Each number is 128 + 32 x the weight over its row's rms, rounded and kept within 0 to 255. Layers, rows and columns count from 0. Numbers have three digits each. The size before them is the row's rms in percent of the matrix's.

# v: layer 3 attention value, 320x320, rms 0.092, rows 74-159, columns 0-39
# o: layer 3 attention output (transposed), 320x320, rms 0.0854, rows 74-159, columns 0-39
# q: layer 3 attention query, 320x320, rms 0.0916, rows 128-191, columns 0-39
# k: layer 3 attention key, 320x320, rms 0.0903, rows 128-191, columns 0-39
v74 103:098128111134175147149128100130120151136165149137144151106118109104166114102139123164123132138063109154130141145122208133
o74 104:140149124156117090186132098099105123106177099121163121113134065182135090130136112131157143100140215112136122110138147142
v75 105:157130097101161119103144130131129122141130143172103143107146121139148161150108190175121166186134132083112101149152136130
o75 108:028152149164174160105139167099095115111124161191091132179092209142152162138100087114154172098124082113167112152137169080
v76 106:075132034165169144153168125064188160128149125093146139109114110104101131084068142073150122159155099119157142137194095074
o76 105:178158139136132161117136149116132129076166158172147111136039062093110129099096111105101105132105125144130161109083116163
v77 113:130139133138137096052070153157148117150115152099103126130118128124097150192086116100123110149198137094161163151139135135
o77 106:078154165174133161173161161053141162074140201127088162099200177131131132070161098188073081153183087148123137110114157051
v78 105:114147140126209090090134127097147132082158052187125138132141122142175085106069117131138112147121076097113145108110088072
o78 111:066158141165117167117047160123141132120138127096072142135114120168087131167154079124132119138171192175106138098117169169
v79 106:143091107141123115165110114131121124128119134153161128121082125078213186115126122114140122129157190052113088165144126145
o79 102:133074085133121078130120166122118140183134131177166151153114132073141142178118068120115096137125177106078145110094052143
v80 108:109098130146117132031124112170082124155136106143113147122200127140113124135186126152105094095149090105168125082122110094
o80 106:098112159116133109144101123107218174078098118139138068160104140145108139175109127123129100092092155094153154139187101122
v81 101:148126155136124114121074094119055105169104085110105129112222133189123084142057127104140175092098182114081051110129106104
o81 103:118119150108121142150075161111161135153132131125162138110138071134131147105152197121227057157171110056186112105110117177
v82 104:138148091126147130173099133186076116098098132157101088093086146065206092103118189124100189079107165116091188131126113113
o82 103:110129161145117139152146101169158203159150115072154151111027104091142173116134112123133130129103189159140120120092061140
v83 108:068161123114116103046128128133129076120199103129111136097119131108130119148158142117134158135152164141128187116100021144
o83 103:141092116101090098044112135107093162113058116143148139150103125167153153141151137105099137130157149159142136131102166180
v84 108:183144160101135137094142141149119139163115124142172128151118122106149081105137066073162126169117160129143101159102126163
o84 109:077122110214161178164130173114122085160117100148160162136154127072140114139158095145125150131157206107094180066099139149
v85 108:143125105149157068147175115156163122111131156116133155116112134137114137147162175138167144203168143105210167119183153197
o85 107:163114158145076146108157117110110139088120096093121128122111156182140080134140162120107119096132057143109162143133124108
v86 110:094135109105125102162127114130135122148128176106174098115127123166100093140121188134141204113119198062139111149086170100
o86 111:137135167161068129146102169124117140150188162068114176155112129091122107152100196066135102141115146174068138104151153149
v87 109:142156148123178154128154116180123115116128093126140102140177124132156157116095139090156172092132091146168096146117155071
o87 109:114117047124162210151076197169184124094132112137144183120128130094130133167132160133145125171151128154140153123118207109
v88 099:157133139118130119141111106129163125158081096149131118118171122168081166141064129113105085105106106115099148181202084125
o88 095:115158080118107115171090069126097179192078147146161194175144141124134140077091134092098109119127071122140139088054173130
v89 110:134102086086204104112101109074187183113062077123051130121110122133122083125154208096124220132129154174148114149082057134
o89 108:170104160128206144165111122139081116147186124142124115138100065161167128096129182201107123130148216162126048159131106119
v90 107:093150183138135126178135133112127169169135163130126081135204130079117168141112184145165121158127114132121130135130128105
o90 103:140164142177163076174128168147153095084070194156123153110162022162124128109102112156119163116118101129138104112100169120
v91 102:132077160075132113152083049126059141092096135136126138148166154128180116142093178182113119113167104216173091165146088099
o91 104:122127134137145149155113185130153146141139193139185128129161135201113121181075145121137147169110171148127199111114091107
v92 107:146094198121119074130163089113169130170118163163094108139094136077117133123110089125123101134099115161170087104150176091
o92 103:131113085117206090110118141136089093147092184172169130111124128138108155094101108130123179183154136089118136164056197149
v93 111:092196097190160143146134210157146115126103136087120155094103138153139096101110145134107094120133182148129112121143136124
o93 114:097088135207092118160142130092145052118183134133115166119109156115129129151161125151118133091088134134101125100092181157
v94 109:084119116119119189101146124113068102092048137108142146139139125145091140106136160133133147212150168110115115080179118138
o94 100:156113181120131127151125144119116133148163198080107197159131156110105127147160183151139121093100160083164144116120215142
v95 102:136155160158137150141131117136126128096135120189184105199130153124123082095151079133135210136165140163159130134119152166
o95 101:086115110138098112116093121110132126118173120159110115093097084093150136111152154159085117191135047056180115162192120132
v96 103:151115132116121133122095127160095104078198151121073103131128139120108040069082131138124076111135092158136133167116143144
o96 099:105120131145142121147151119106146196173106154112138134221114110082090144134089130118149101123054064140093112137103175167
v97 114:147152093149093114137145126093102135125136104143129113128134141116145120165107123121122151109125105121154129135153163147
o97 114:127142192182113069146132167128185113186143082144141122135129103184161159143082109122113087164120096130110147150174106154
v98 103:106130113129072122161145146145166105093136171152163130113133097112139163125105125102134160156122130195134139127109190164
o98 103:118139125072179175149154122169130099160149123081158150158150142107084084167090131158167059149059119155133165070142126142
v99 105:137090097120117138100095116181102076092174115120187129140193124104048137063047182135110128141150093151164140164134136129
o99 104:172202092171106142095120152144182159155087159071219092133107169122092155183138133119115186123115141128124135125109115169
v100 107:181087143095139122119141085128150121173148159147139160114112151134146113145216089125108141075140180150103160128141066074
o100 103:128121154155102142130098068121201206118117087176099161091144167129122129168133100128147072096129123116133086165077126086
v101 108:120131133144121104105184103099101144105154202134103124128087093121046147141136128126134130123115158113082085128134181138
o101 105:141198162131113058095119135184062094059104121080064116129118135063143114125087124212118125129129196124096124143145123088
v102 108:101152125134123153096154063105111097137084181125123119175096103162064149184088093195149121091086164134093163133160033072
o102 107:086103127153097121117117092169165088125156146109106177137163167175153131154165144154101142124113197076174174133197155155
v103 106:113150029074150071152083148131157152060114123178131143126154119148157150136140133118169124086125113053038140142161147109
o103 104:129150109126094157137168143133165152143134123161113142066148169186120154133109132194120175150082107115133139103113126126
v104 109:078169128175126117160152151139095128181140147104112106128122148160192130127223143157137137120182116115099081096108024110
o104 104:118118119083125112136127143163104183094164076144144058097139159138085128100155138092154114099101140105144140115104132129
v105 102:087127106138062108173138166108089154140094043081148136153107159089095138156127143123142111182118102157113158146097184104
o105 104:179138123110088144120142098187149108108103091062091154130147146070198129078100136091091147156170133166155156097142132069
v106 109:116105187112065141177150124167131098135110123128129110132093171109133153149169126091125084175138168148090122122136148184
o106 107:070111173167172103152068183116137191138136116125144125114120072115164123166098158129163185148155139126113125124080081077
v107 108:133127093128146085080140189122091122143117069145111139130192118094071126134170165185140182144151107165121122118122097094
o107 106:153112103152152065164056100103076136159174221134066103144135177070089120107154144154112113140094103170118121072166114132
v108 107:127141119103113077165157143141133099139153141124141070095137085084128149139125107135115125127094210131091122133109098141
o108 105:100099110104131085151129137145153183170092176129133142055193157081137134141226120085190143116096136134124141123150105100
v109 106:142155086122145174126127147159118134183147065116197110122149121149144151130200170162130095098122193138116191120139110205
o109 104:147157118132090160177108163128147126207141147123150098080108103123125117075123169089064131166086149073195116120167139163
v110 098:121150140128125089179175159129133085158151132118134094155211114120131088107189116110124093194130121127132198092096100155
o110 102:095140128094140155203116111125127111073140176115089156098154142140141112124097090156101127101089078109215147083158100082
v111 106:188166147122085136151113091106122117091147149193178165080136124131087106156162171133147124098093129165121088088155153113
o111 106:151123122128134170119099144113185145159162123127139148152118142071147100128162118163139144138132177157147090186139118073
v112 106:115103164152186169205102172145154163174099125102018150106102089070096134178177116125092125137175094127112091153093124137
o112 106:143121121100102159163137100161112127066159129162044110124095113140144127125101132132122139133146201149112111111106072151
v113 106:142153113151141161160088070164149119125118110145125133140133143122163140141105114154120147152163094119091167076162100138
o113 105:139125131188095152196131138164162173146110158107093078140061171142134056183086100156165115094105102191158140092141167097
v114 108:109124140110165115141104103196124127170168179106143161181189123147135123084117180143180145121117089161106148147127134117
o114 105:115174155125123119100140147181154094165134150114163130125142140150097121156125131096107082082172139132130119108121131137
v115 104:115135128093088141116082110100113150122101120086138144117122082131103156130107113173105159132149117163124125132147140118
o115 104:103079097077198080173138125144112098169141115067107154159151078096091089144190142065137105186175125135163159087130127130
v116 107:129154131131065093169130195087162119169156151104131089110190105123075107102179151181101125103098109069081151162130117125
o116 112:164155183129146105116081081168108141141052119172134147135144125146209051140134161106133148128168151090150148120101159110
v117 106:127120075130088170118110097075088153119152170101156102083088126090139104149138114122100098121121103151066131127168109137
o117 101:174146137161079135138082152111106137127118131081119164147133100129160138129047127176176123085150157079144128194164142164
v118 103:120163117092112191106130143125092142110136119108045154106107120142091125142144146118074164149135134049160092163071174112
o118 103:120069162122126163086129150163109134215134137184119123159126129123149086186137155155116094112135175127148122113141098112
v119 100:114182167118128104155128110114162179107141185142130136128183133175083089120103160103136044171119113174095144099158137099
o119 097:127137107135073120148126181111129123119107133152173183131103145123078146089079119121124137216042121111138185099132113126
v120 099:096107120185145114094119123141096124117120085062144094181135100104168137132120087138128107167095122099079164074181086154
o120 098:078148130132101119071119134121144123109096056143118108117152158178102124101187179115119124115085137125134140136129147188
v121 105:199114133137137113121103094144196119199127106103149120139106123126107169123148132167130171131042176143117104092080124099
o121 102:068108152112099153147075142189126128146150078150103139127068095112120074115112131117064150119094158077126153120137132125
v122 111:127065111153164139095136135147138084089072145198147076092092130102104074111098104160135099155019120121100118090161145103
o122 104:104081127159124099124093177072122124089122107105076067145150130169184132095132121103120108106084184134128146119160143131
v123 107:165106082162126167139144169116165096202153090083140150113107139050166135131146125105163107126083156129089126141109138158
o123 102:155119133167134099158126175104152140137175142152094147151160100150158089091105170186144119113121115180082140142084162127
v124 098:139144139210134136079137149117146137139140098071159137138152165091123126132147144128142131174156128204104129140124145153
o124 101:133138099144117210144164183166126098116081153140148172139141088196148125061086089139156119074188132105105122125172138140
v125 109:038126180132111124124107138133155110137101144073122107128164172146116141150109122143120141128129137088103168175113166074
o125 105:140162136085086154119156114156175185080124151147181087096158122190137147153068174110081190138118070110203090045098054176
v126 109:095093158119190118086148117095106111085177149112107133107114135107124146179100094112138159130108173091126129096116160116
o126 110:104109134083138081151099077166111092105105136116089162166115126131098080165051076158135131149111153131167116173102111157
v127 114:128079147175108152159109172135152139164162159106158149107106133110092172164050112183109161236109183104061136142049101158
o127 112:144166107178152115180128181079089109106112119121141099173163156106126122111167146158130082145128189155123112126170118163
q128 085:137157125137126131110186149093146124115165105117143119083173164136151093121099188132218138126199168098167169138075085172
k128 105:089114100162131102102084124107170115192183086139129109129148106127088128149145147127176059070096165110123119141114128142
q129 087:175138122101141125202120126162149159116170118142143120137115119053126159111112177124084197174152167115144089094125092128
k129 094:127099177101089065156109095151117097099080114153102142137085155166123123143155134115110101076132123100179161164184132096
q130 081:107097093143140087141143165115137124129122083097110068112110088090111144171128109073117110124111113101139121147149155131
k130 085:074098157148098137185089132129089087106107128137122152112166176142158188117054139144135131097130140196149098139123112119
q131 083:155126113106128157170179140105185116133090114119147139094115122097053180201171183104165131155188090109068170113075173118
k131 096:140124172126116086138119075129152099113076088085117206125160182139135154155113087159178126142105119132088073111162126105
q132 089:202071153131137152101170136128160126141129165197122139153120178178121192081152161169122131106141145126177116205134121147
k132 090:159175150116050151129112108169158116208162111134143102229151082100132151122111148159165172156101099181125143097131161085
q133 091:108138102151076173092176040169093125117098167124122135121099119085165110120092116093162100182147158187117182111062144090
k133 087:095123049127130125104162187090089107197157175115119113154139162162174139126143176134099133137132138115144151106079109093
q134 090:121125099135153142190147142103101166088078163124146141176127188141152061130199133129162066188119155121112091133143094100
k134 097:084126167052139156205092097118115143123067164113160161068156129097139168155127117132093152134090086062108161129158080126
q135 096:065111180122140184153113155122109147173133166114140117152152116133171136088103134106144135131144102131095190132100100176
k135 099:094091140155095069175157090123119136120058172153135140120173180077098097121113102096136109099153109162117072097161172118
q136 087:113156052130103101138109149074157100221075171052140071221140171125108087129138145149202203145100159126135111086135125199
k136 089:148151081200131045123130135159124093134161127155121085138192122073139127075161126101187130108126095096133105121078135065
q137 101:139141162068117097144110119107104119181112101145130141129185105157120108089112122167123110080124144080112104177150108135
k137 094:104111140145170132139107123062142115146122080158163160173124107155105143145106057158110116155041159121146134129173197196
q138 100:130152073067174129117128151115176128078132174115096128115133085146170102122102124181134067108093141122176213105113123140
k138 096:124109141171138118154135120127204126133132118093135129087105130119124124167088099123184153117155100132088144117132128119
q139 093:107134145153159116191181124136104113114133126166096138158138131126110098126142150145143164164150087074133089127130119094
k139 094:110068106183079073104112138100121139115133098118129150192148102128160163094119116084126133097161091084124153114165121163
q140 094:169183076144093106130138173129123062100162143130080136116085174100106138137171094065114136089147091154185081099097063117
k140 096:104096099132209149172142121098133113124078112120066166131157154117121181135124137117127112191109148104158089096127116112
q141 085:101114098203168135164141202054160154107115089170188154132179180135112140156106105117114139151140151178181117177148121111
k141 094:143115115079168155078163137155098187154054130153089127115063167125106128140156101117116126107161128071139178137091115114
q142 089:175183122075080155117119105142098076126094109106127210149107097142139157120131099197107071056142074100137159135111133117
k142 096:162153111152142102136123153144143127144152142181117162146158129153117172131168132106140173108129165084129142124126115044
q143 084:180114165122082096143149142115143067135090117111152165087214097177160151119134177072119098102106130187128110130085113156
k143 088:129129089087149091098119109143161156096122145133134124097151126116167087153066204068116080193136124192204148119165129101
q144 083:150107208142123135132102091117113115181128154096180136121130078151163135095125111156139124096125200123101128107161057139
k144 088:123077152093157104156159161123134134144103172079153177139157108132132099074103146119082186107105135140147143174194172138
q145 090:154198060151116101139133127136134129143087184060100104144157177130126140159159175084101114057116113168158114139190096108
k145 096:128144121151173113176102172087167133030157199150132117105131091118188095127145128091146160088097109175125196138099204058
q146 096:106086132145136103101100107138142136100176103148162119138159082143146186138113152128105127110125151092075218089141173112
k146 096:138120166182067095141110102212094150097110150080140139130154118178097108108115085155135151129146116042127120125116065168
q147 091:152087088090086086140098175111165163132054138134134140067144147170070182107132067134107094170141167086094206106099119131
k147 097:098139172141122071126121143157100173105092065096111107120102125089147172082137158089144143126144066104164147086125183101
q148 089:099074107141129131068175139111089113152163151099102161136155134110126096224167174135129021126091097120138097132115125136
k148 084:213153161078197109143158112126094108151110068127112144078095129160185137123137150134110159144115136112155161130122161137
q149 087:106125082158157125188138182114132146093173078128138161133118097109105135116143105187163158102115090084085099122078139103
k149 091:123132121154132120127168125158170144090138095084174132165148152146058189102143072118077145110159137112104135074113143114
q150 082:062140088146139183156129169127095144136108077170099102127145115142122129179136136131189094138071149150161141055103143095
k150 091:182130138121155144170177171147103116106093162154126095162176194104089194153106164147108144129112095140099156137164098086
q151 087:130138191130083082143063124172084147168222114095163138149113112097138166071096173163162153115078177138117101119105106108
k151 092:121125192122080165092099073158106107118128134056141147158121108110091075145149144111123091133178130138103102086147109112
q152 091:156108077167096103075161099155126086163132075126152099158107128126166110148121123151135203160112153166179185144124106168
k152 097:117163180147089096086148148121139105089109215155123149138122142151136097130193169150095119107128138083168177101113139139
q153 090:103093118116073155132092087068112105164144116127170100196111134144118167141119122170092130150063119090174132095155146070
k153 094:081139090120137123157129075088116123091172129110058153136113149145102150151144082171081090168131110125222155158177177143
q154 085:152135153112094074161154111159145089164098123112176149149156133142170138175153105100236109087159084171107133113164137179
k154 082:132135171135101104163136102103126133176098095114129169145069176092137131139154071100184134126149097118121124063105135156
q155 090:121135168111048095048107154127180118116104111108099142114137104098141161132091155107181145090173111134126110133200163092
k155 093:148144195115209132129075137159175169101121150167108159094136083089147092154118102169152079123128112162153176101102133055
q156 089:097142174174151124151138097138138144108182107131156182066136195157132128138142169098096153124106153132108148131100113148
k156 094:153119136099143136142141165125072144143124124087157189131173145113110133121134116114100145176102115100048129113162164094
q157 086:137164135120143167123098142087131184105188102149122154145110106122100119133187144134090162117097074100150095206160106195
k157 090:167138101116127127090083131165086105095115104103141182144174084053146149110064165130058125098179142096126092116144167108
q158 090:111116175148057142138171128116169115115061126089137134077116125161165122084145112090095172169119156183173135137087108100
k158 092:094122079159117070132108127115198137097105150135150171139094137130088108152154114082149126113110136147118123080132074151
q159 093:084196130108163161121154117139145117144087091127158134110131140151100153164134108162125125117152108162118132092166127075
k159 092:133135145124167120111158114161128141182130137120105113115083091098146136157060130142112164107167115165075147165097162186
q160 094:164154125147105106112147142147133142122109138127122136113155101090159077089156082159106133149140199150145147091129120162
k160 096:146083072098156169100173097109126123104096099107181151142116090081134102066120156142126123112171118119118166152077123158
q161 090:149120135128135102154101147070077120162186162140126147176060081147098118148154107139137152119193093115207144160118150154
k161 095:109159120138118108164188143088127072143083103131111133154127133131165165147127164148111087142095136119150126074188185171
q162 090:123161151041129096130121151139043125163081134145139165197121112149145137133103090097198088081108156115130118103140122094
k162 097:129138112122102144123117120115070091156089136123106152148096143169116154136108105109132137141070099105107128086137133118
q163 087:110101080175073046115077074164085114150149156145196046156159172139101092110199114146149176098122157087144118123143138157
k163 090:132172160159084160099187124080124101119133065152119064109091142113169158156091135127144108123103190124182098137076132131
q164 096:104145141141068082113079070161146102132132081072135138125131090089097157142122144117072146179166114114139139098121111138
k164 090:173157114164122157163118071060116103073102160162211154101102125067086153169116203139125164139086175163134125141072164163
q165 090:134107134119110143151106076098077186055120107096139153159162142154179121102124185083069094154117185150124115079153106097
k165 095:073182064124117152215141133115068153086118135113121167095101150082073174104156109162103078194164130110161095027107161187
q166 091:164151127091173151163138102111163137130144162103096140141109079129115108156130119127095116091117144134199140111126131129
k166 100:109170159097128114141136128100138109180164139144126140146075095143181076118132099111129099143155181082148093172076065126
q167 094:163121162127086130133105095155123106120125192072080174151140111143123102087099129088153198122033154115110116138104128077
k167 090:070142152166129118140081108133181128172128080116095156118110137126102092141132148132105180158157122103117177129115110144
q168 090:185060114117064146095109140089108120099162169139166129125099133075140204082124122137068142093146180107113153097096142112
k168 100:122169173122132213065109103115157141144146130146121120129109155099140172133142122129156131087078138174164123088182120064
q169 087:126122089147146167109112161094157081164102174202085124160132088161110143131188134118064157174129102101119152101120141147
k169 091:143139126138169145175150116146089152071116112164159171099142144045150049155092166137084123183150081112194096149089129090
q170 089:130117086093081051116147130099099119102224185112134134212108173133119101101127135039103140117129090124105120150126105112
k170 092:146036172125101124133202102038131159131158156135112122182166102147129112152123161091147130189136143169117058107144132100
q171 090:064102104094104143142140120124121133095114168091133096110160144142151057196117115100100103078117162099082115158100165134
k171 090:151145149135166134198119120100147184160140106098049103130110119178105129111084127066092133138091116092031149148150099111
q172 084:113135123090131071114132118098172152135067167197095137159144130143123151159149062085207154137085111172121119101136126157
k172 091:160123133153086180120109145083143118189098139131134164131166197098144127138118146063086056144126078116139144102144174156
q173 098:131134123134095116145088126177136163094066127121124097131132131091050113143134135160129098158128097164109144142185133157
k173 095:164138133160074161114122129137117119157121143184169173088180147159143079113151170106119104156135090102144175130108124152
q174 095:123142075121146092100120150147164182095212148191128143123136135121194110155158096139039132105191066101181071186148120083
k174 098:089096127122140186142094082111152139161162165137167108115146064155124144084178163185121083170114196134132149137143168099
q175 096:163129204182147103164136128117125116117164105130105043158131053081120149161088153073096146071100138163172091139129150124
k175 093:155157125164132180194129105164140110104115138166146065112130137177143169127096103082035138137151125139148073173164131127
q176 094:151099143131138139087083130145169121142158087122085169209141127118139152162094110146162146090059080069107090121218136131
k176 084:137116135121107134155106057155064154170081184145068152072168130130124173145163123150120068091195132098172088086145106097
q177 090:135161114139084142142153095120116119095186113124124133118145079081090140097186123118161123119126135151122122133123178159
k177 093:192108080092106136112101148133106138133168137141124151102151135152146133122137140082149120103118166113192111135090099133
q178 088:108076093116096161081171142172126117164192112132148107094101134130118165162117170121077167101103168147145101117158097117
k178 092:129113107087130065184079072127167143124181099024157094138155100112183172145105136120100121152127147121140140103102073114
q179 096:110138212151129111168191135128138147141123164115110128156164118094149137097098162144124127135140127166096083099133125133
k179 088:098122161107093131197080085100134143133112164111136102114061128113098133128122033117089162193124175109121112088103154111
q180 091:140108092127157072120151055124143151117124092153176125101118176077078153145079101116166076145135120150112167157121096108
k180 099:151065124136142125117167160127150104057102125146146155129086078147086028148095107122162073092114152095080099082064139124
q181 083:165126156115175098097116073123140140154161144160198087107154137098139096072206148074102159105105087165142124113121132101
k181 094:127165195191132058148088144113111088098189108140141141096109105103144157130139129132105118094118135129114138177132116108
q182 089:137152102143117104104125116100161111134119074079100142119136146089187158069131150107122068145157087158223140083173109093
k182 088:142133198165146071093148171090136133100045134107084133144129125161179138132133197141177114156158114096109156103116127084
q183 089:155094152125103109107149101127113139108145112094117137157146118162084128188160144113063154072108141130132107052143162191
k183 089:129174096134102169171122100096163104130175149076127100177122116187147114154113142151117103104118088133114153126184091119
q184 096:142137106110151126133109064088147161158116138103172106086200101089134144134138151082191105113157112145128112093124078138
k184 100:124054132136159127137129133160148117097094154155116154171158155166157103077130123088141117110115155110104173094105107140
q185 094:128084220125117165100116138101124136091105138087098139108075138132143115103151120150139132148071143160144126134109084151
k185 092:138121114127150101071186116150096154148093170134131140154120189128156143132101138102106135138189135160178105082198151145
q186 101:112116077131108078124132074158131152169112137145144154112152092141108187056155111092123163088121089159148128095154108097
k186 094:164155170177116148085127200139125158113134146085079112178128135106132169114082096120097157175162185135235173130192102136
q187 086:091169149086068140159097143071098113073100134112122156073098107156131130121151125101190080113118088117160188106130151105
k187 096:079136180127054082105143067120113121088164067156126149126063023120121143096111082103170193125170041151073079105105115061
q188 084:110173113089124116077175070091126131157141153132089097108118148122120096126132183121062168162194134133150120109122123128
k188 102:070107111148118066148165151100025113118107112156174172135118162150164103118121148125048166177079192159181177072131136144
q189 091:105077152136161121139124096100144143131081158115141155121168132127086145151141179088152130162173146166143195093081134166
k189 093:111153093113123119141173153151065156065179152146117150082154160150143179115140167121091164137139077128111169109142118109
q190 090:113116177132174102154100140131171105140158141183136142182154058143104121102114061127151060127117181153128073182140122044
k190 093:129101130087129141132117132181180121106170116175164117196095095207143153133118120159145129118179107130154073148145104098
q191 090:129099113155148173144111148131118149093097141118147121105112132136175133151142088098118149138160155143147129113075134105
k191 094:172073097129130114126107080143164173195168109208132103140098139126174141132088126132139140154139130153137162170161163143
v128 092:151170160156160082129164094156177106158188100142092106159171147149144122230143057080143149123101142105168100078122145183
o128 097:142135102131143114086167121122141141171162150110098119095103175210072185125131143163081174191074138088114124132124126118
v129 098:130155104113124139093165152098087142109117116171102122194127126134090173162023155131120154119097081148147136091141113152
o129 093:127129166159116117124101149137141077155133155174177163135126076095111081140156144122211135085187110144121096111069151133
v130 098:107076114169162129126105142113198151119204167141136134157051113151129112115066159102106110105064108107069111122078106134
o130 097:165112159124066111088085135104181145124113097127133093160134135092123139142118138149103118128102140107093157060147161135
v131 102:112136130075177078161107131141080090093114171084127108091160133108121097136121099085101162158125105137109141139158129118
o131 102:115127163127119118109192159163126162021176122159158140094146132153118139073123134181131202098110088148166129126125133054
v132 091:108122141166113130129129062116096097164141096107138141090150080134158137140124165187103093137104142092141123128133106129
o132 094:132079136105115105114096072072168101183087174134086129057158148124133121143126208150151091163135137183164074085131094124
v133 097:155122119123100103123101085110121129114127141108094151123130136074124116200084089099184148136115104132081137131124135101
o133 101:115125144145096123154180104149121112132086153162129111183160127135107111146129095117121106192125112161145121157053131105
v134 100:108207110169153066091143139205119150069148170173093129145084125115101108160133030050140115172120129132135067118131110112
o134 100:098207120136110137169202139184162110105125079116179129126151118132147146156147115159133138193134098136133083117130133121
v135 097:158173136161107097118118061090165107114146166118155154155175052124179186137122151120122128095132110127154167109076142110
o135 097:105149149111118094100090120121118160149162141104167077100144134201138116103085215178201127079127104095156146096122107141
v136 099:119093188167159146132111150126038141141154091154165100155116120137109079151118123158094140096135079086128149121150161165
o136 095:153100116146164140161176138111142139103114098142096199143149153084156114125118093129149133165168159146105206120134144148
v137 102:085133143143124098099106134143099165139104128112136129070129142094122149127150136071128107168142112112122108089196130136
o137 099:131144153121071096119146107124121100144158168180130122102156121084080207084124122112104112128080052159086079161137106086
v138 095:159119146035142177118142091153093111105145146085115109140152150168166102130137120128102097090113128202132072122150123137
o138 095:139039127067104155103160111112130189138132142134149159114090108132103078109137112077180156091134167113115080134228118101
v139 095:092093105168113125145105089142174128167084222091162206110148114155186122163106106192105110118041185134116176127145089118
o139 096:124128149155117170145156105149117119148103153139123089115092152148149112152135133144150133194104151187117174067111117165
v140 101:156157139091123135073125168162124103086102178130094088095084114168139118143160157173109108090124091094055180077109086188
o140 097:076158181126141119116121161085136134088084077127158173069147140092155141104154166084115119122128102174138069164188142122
v141 105:126158146185134122168112099175165108152161148133147058110157160148143147130199146103170056159114157113116100148095150139
o141 107:164159090117087171145128189123118060135177096098122142120125100105139111177094117184144111177084113106107156142156168141
v142 100:167149072088151107133175122138116124107112145076108118078146152114085095148164122182169073124133089121148122133162119144
o142 099:139139149091156167125102095126107104133093146093137143088154092102081154152135146124137097172152152170121084097167132142
v143 106:156133135101158101122113162113134106120122098129135145112125136125112130162147073141117186161152098086052145163087089163
o143 100:117111159147078068168145157093124155095151127177076169165093100090121139187070114199089131153148114094111161116182133120
v144 100:136117090172079120071153145103126135146100156130093145057178155119083123151108133143127172163103150144167099126232159128
o144 096:144127140141099084113114122124151184115121131136133124091185126133167159109136188082126087144142173102108178141099143122
v145 098:081148133133158105090116194182222142183104137133140115170101141144125117132152116113056173158157099122149139085194084140
o145 097:137172122119115127150150144125172117133110184095125039072108123145142122107125145152069169132144075142123109188103130078
v146 097:146065126092089150156128180109136157100133118203127163172133103114151132135172115109138131120110099110068093107145145154
o146 094:134148069111133082119176086120126126092046194108167151117099136121101147108128137181107126159130078108111142113136092132
v147 091:109038114111134124152141189103177116106105140112129115163125087134119129120121145128116148074130066156184053161131156160
o147 093:162099169125163173159076133122127171068078141129154127180126145109110116148110086174157130126139065154075058129121117188
v148 101:159118149147111161119049100084168078047233147184075135128086096155143178079103078145116081212128069134169140130118203138
o148 100:134144183164151178161104158103193091153097126121084070128118060146122131157154104147104082104152087090126127127159158173
v149 100:120100167098135080089120105126168135153131119108128145136156103163105170165188060132173192155169173101138146152135128158
o149 098:148100093161132131105176132138160098137169083179175157169141157110110107118179167150119137137129136129112089179071124137
v150 101:130092099121173074156151106110111102088127109086179130154148133077124147113156131126098109169160103117146087096046141132
o150 096:134123148113077180143143101118091120128078077179151120077149145158131169146175082171188069074123160096183068169128145182
v151 103:115072171141184176130185177129179078146135076138144106150169146173081123171141102125171153154137086165146136112165107107
o151 100:189126142107104115098126161155084164073159176143140215100160116151112116120152095093165111171147129117112127110105152161
v152 097:177117126157184138107164143128122134091166077155103132098144105178081141093120117114156118168141179137110128091139100162
o152 098:159107094114177140111161042114160109095123089142095122116170096091137099125120091133048108155138127139184132140196157137
v153 095:112130160123148176116122131186094149165093193154175161131184131082188073146113078110115088136179162203092152138086117099
o153 094:119066145085169152119147120111118103149144141138102167149111151156112144095123080126100135127155114153176218119162149166
v154 106:138146104132102093119111126129112105167148114098104156101160144152131132119082135134122104106100165141104057149077124141
o154 099:140129102137141126110155114095089122148092085137154080129130135089129171092073130118166098112077130157141135139168077122
v155 106:134144101110137106112102111100070119194131131130098141138138161132137115092059144121143097053094092102142127119134171147
o155 103:101151152135128173098139175109151157128129118159061134136123020112110088085136155094169102137056097161095131128100097133
v156 098:160073062119149178119107165080152129127130104155154125077067131052166129147126116144148090102122168157120126132101113124
o156 098:125091171125102126110131103137149148183027104109138169136111116117119176118117097144129059082140174172083158104113127088
v157 101:154062092055096081070127067185099138126021118145149169143174182153118079103179141101104140127129092123066070142094146107
o157 101:118087114077129115102160101114114145134142161137114095157173105069130138152176185095092111084171104126173110121136144081
v158 103:111157089175169225190135140104125125078140125143119131120134107171144157127104108171158176150149186115134124126106121128
o158 103:124158122134097134154197163123162085063168152124069133181113188179175160115170074139133119228134113145177169148144080156
v159 097:131125150113167100121126124074190127145053117106072138069116101068143154136091136162128098080137115184148125135156101085
o159 093:145140161110072127133112142138128156105173186184107061131114156141115098078086147077142135163139085159096139126094156086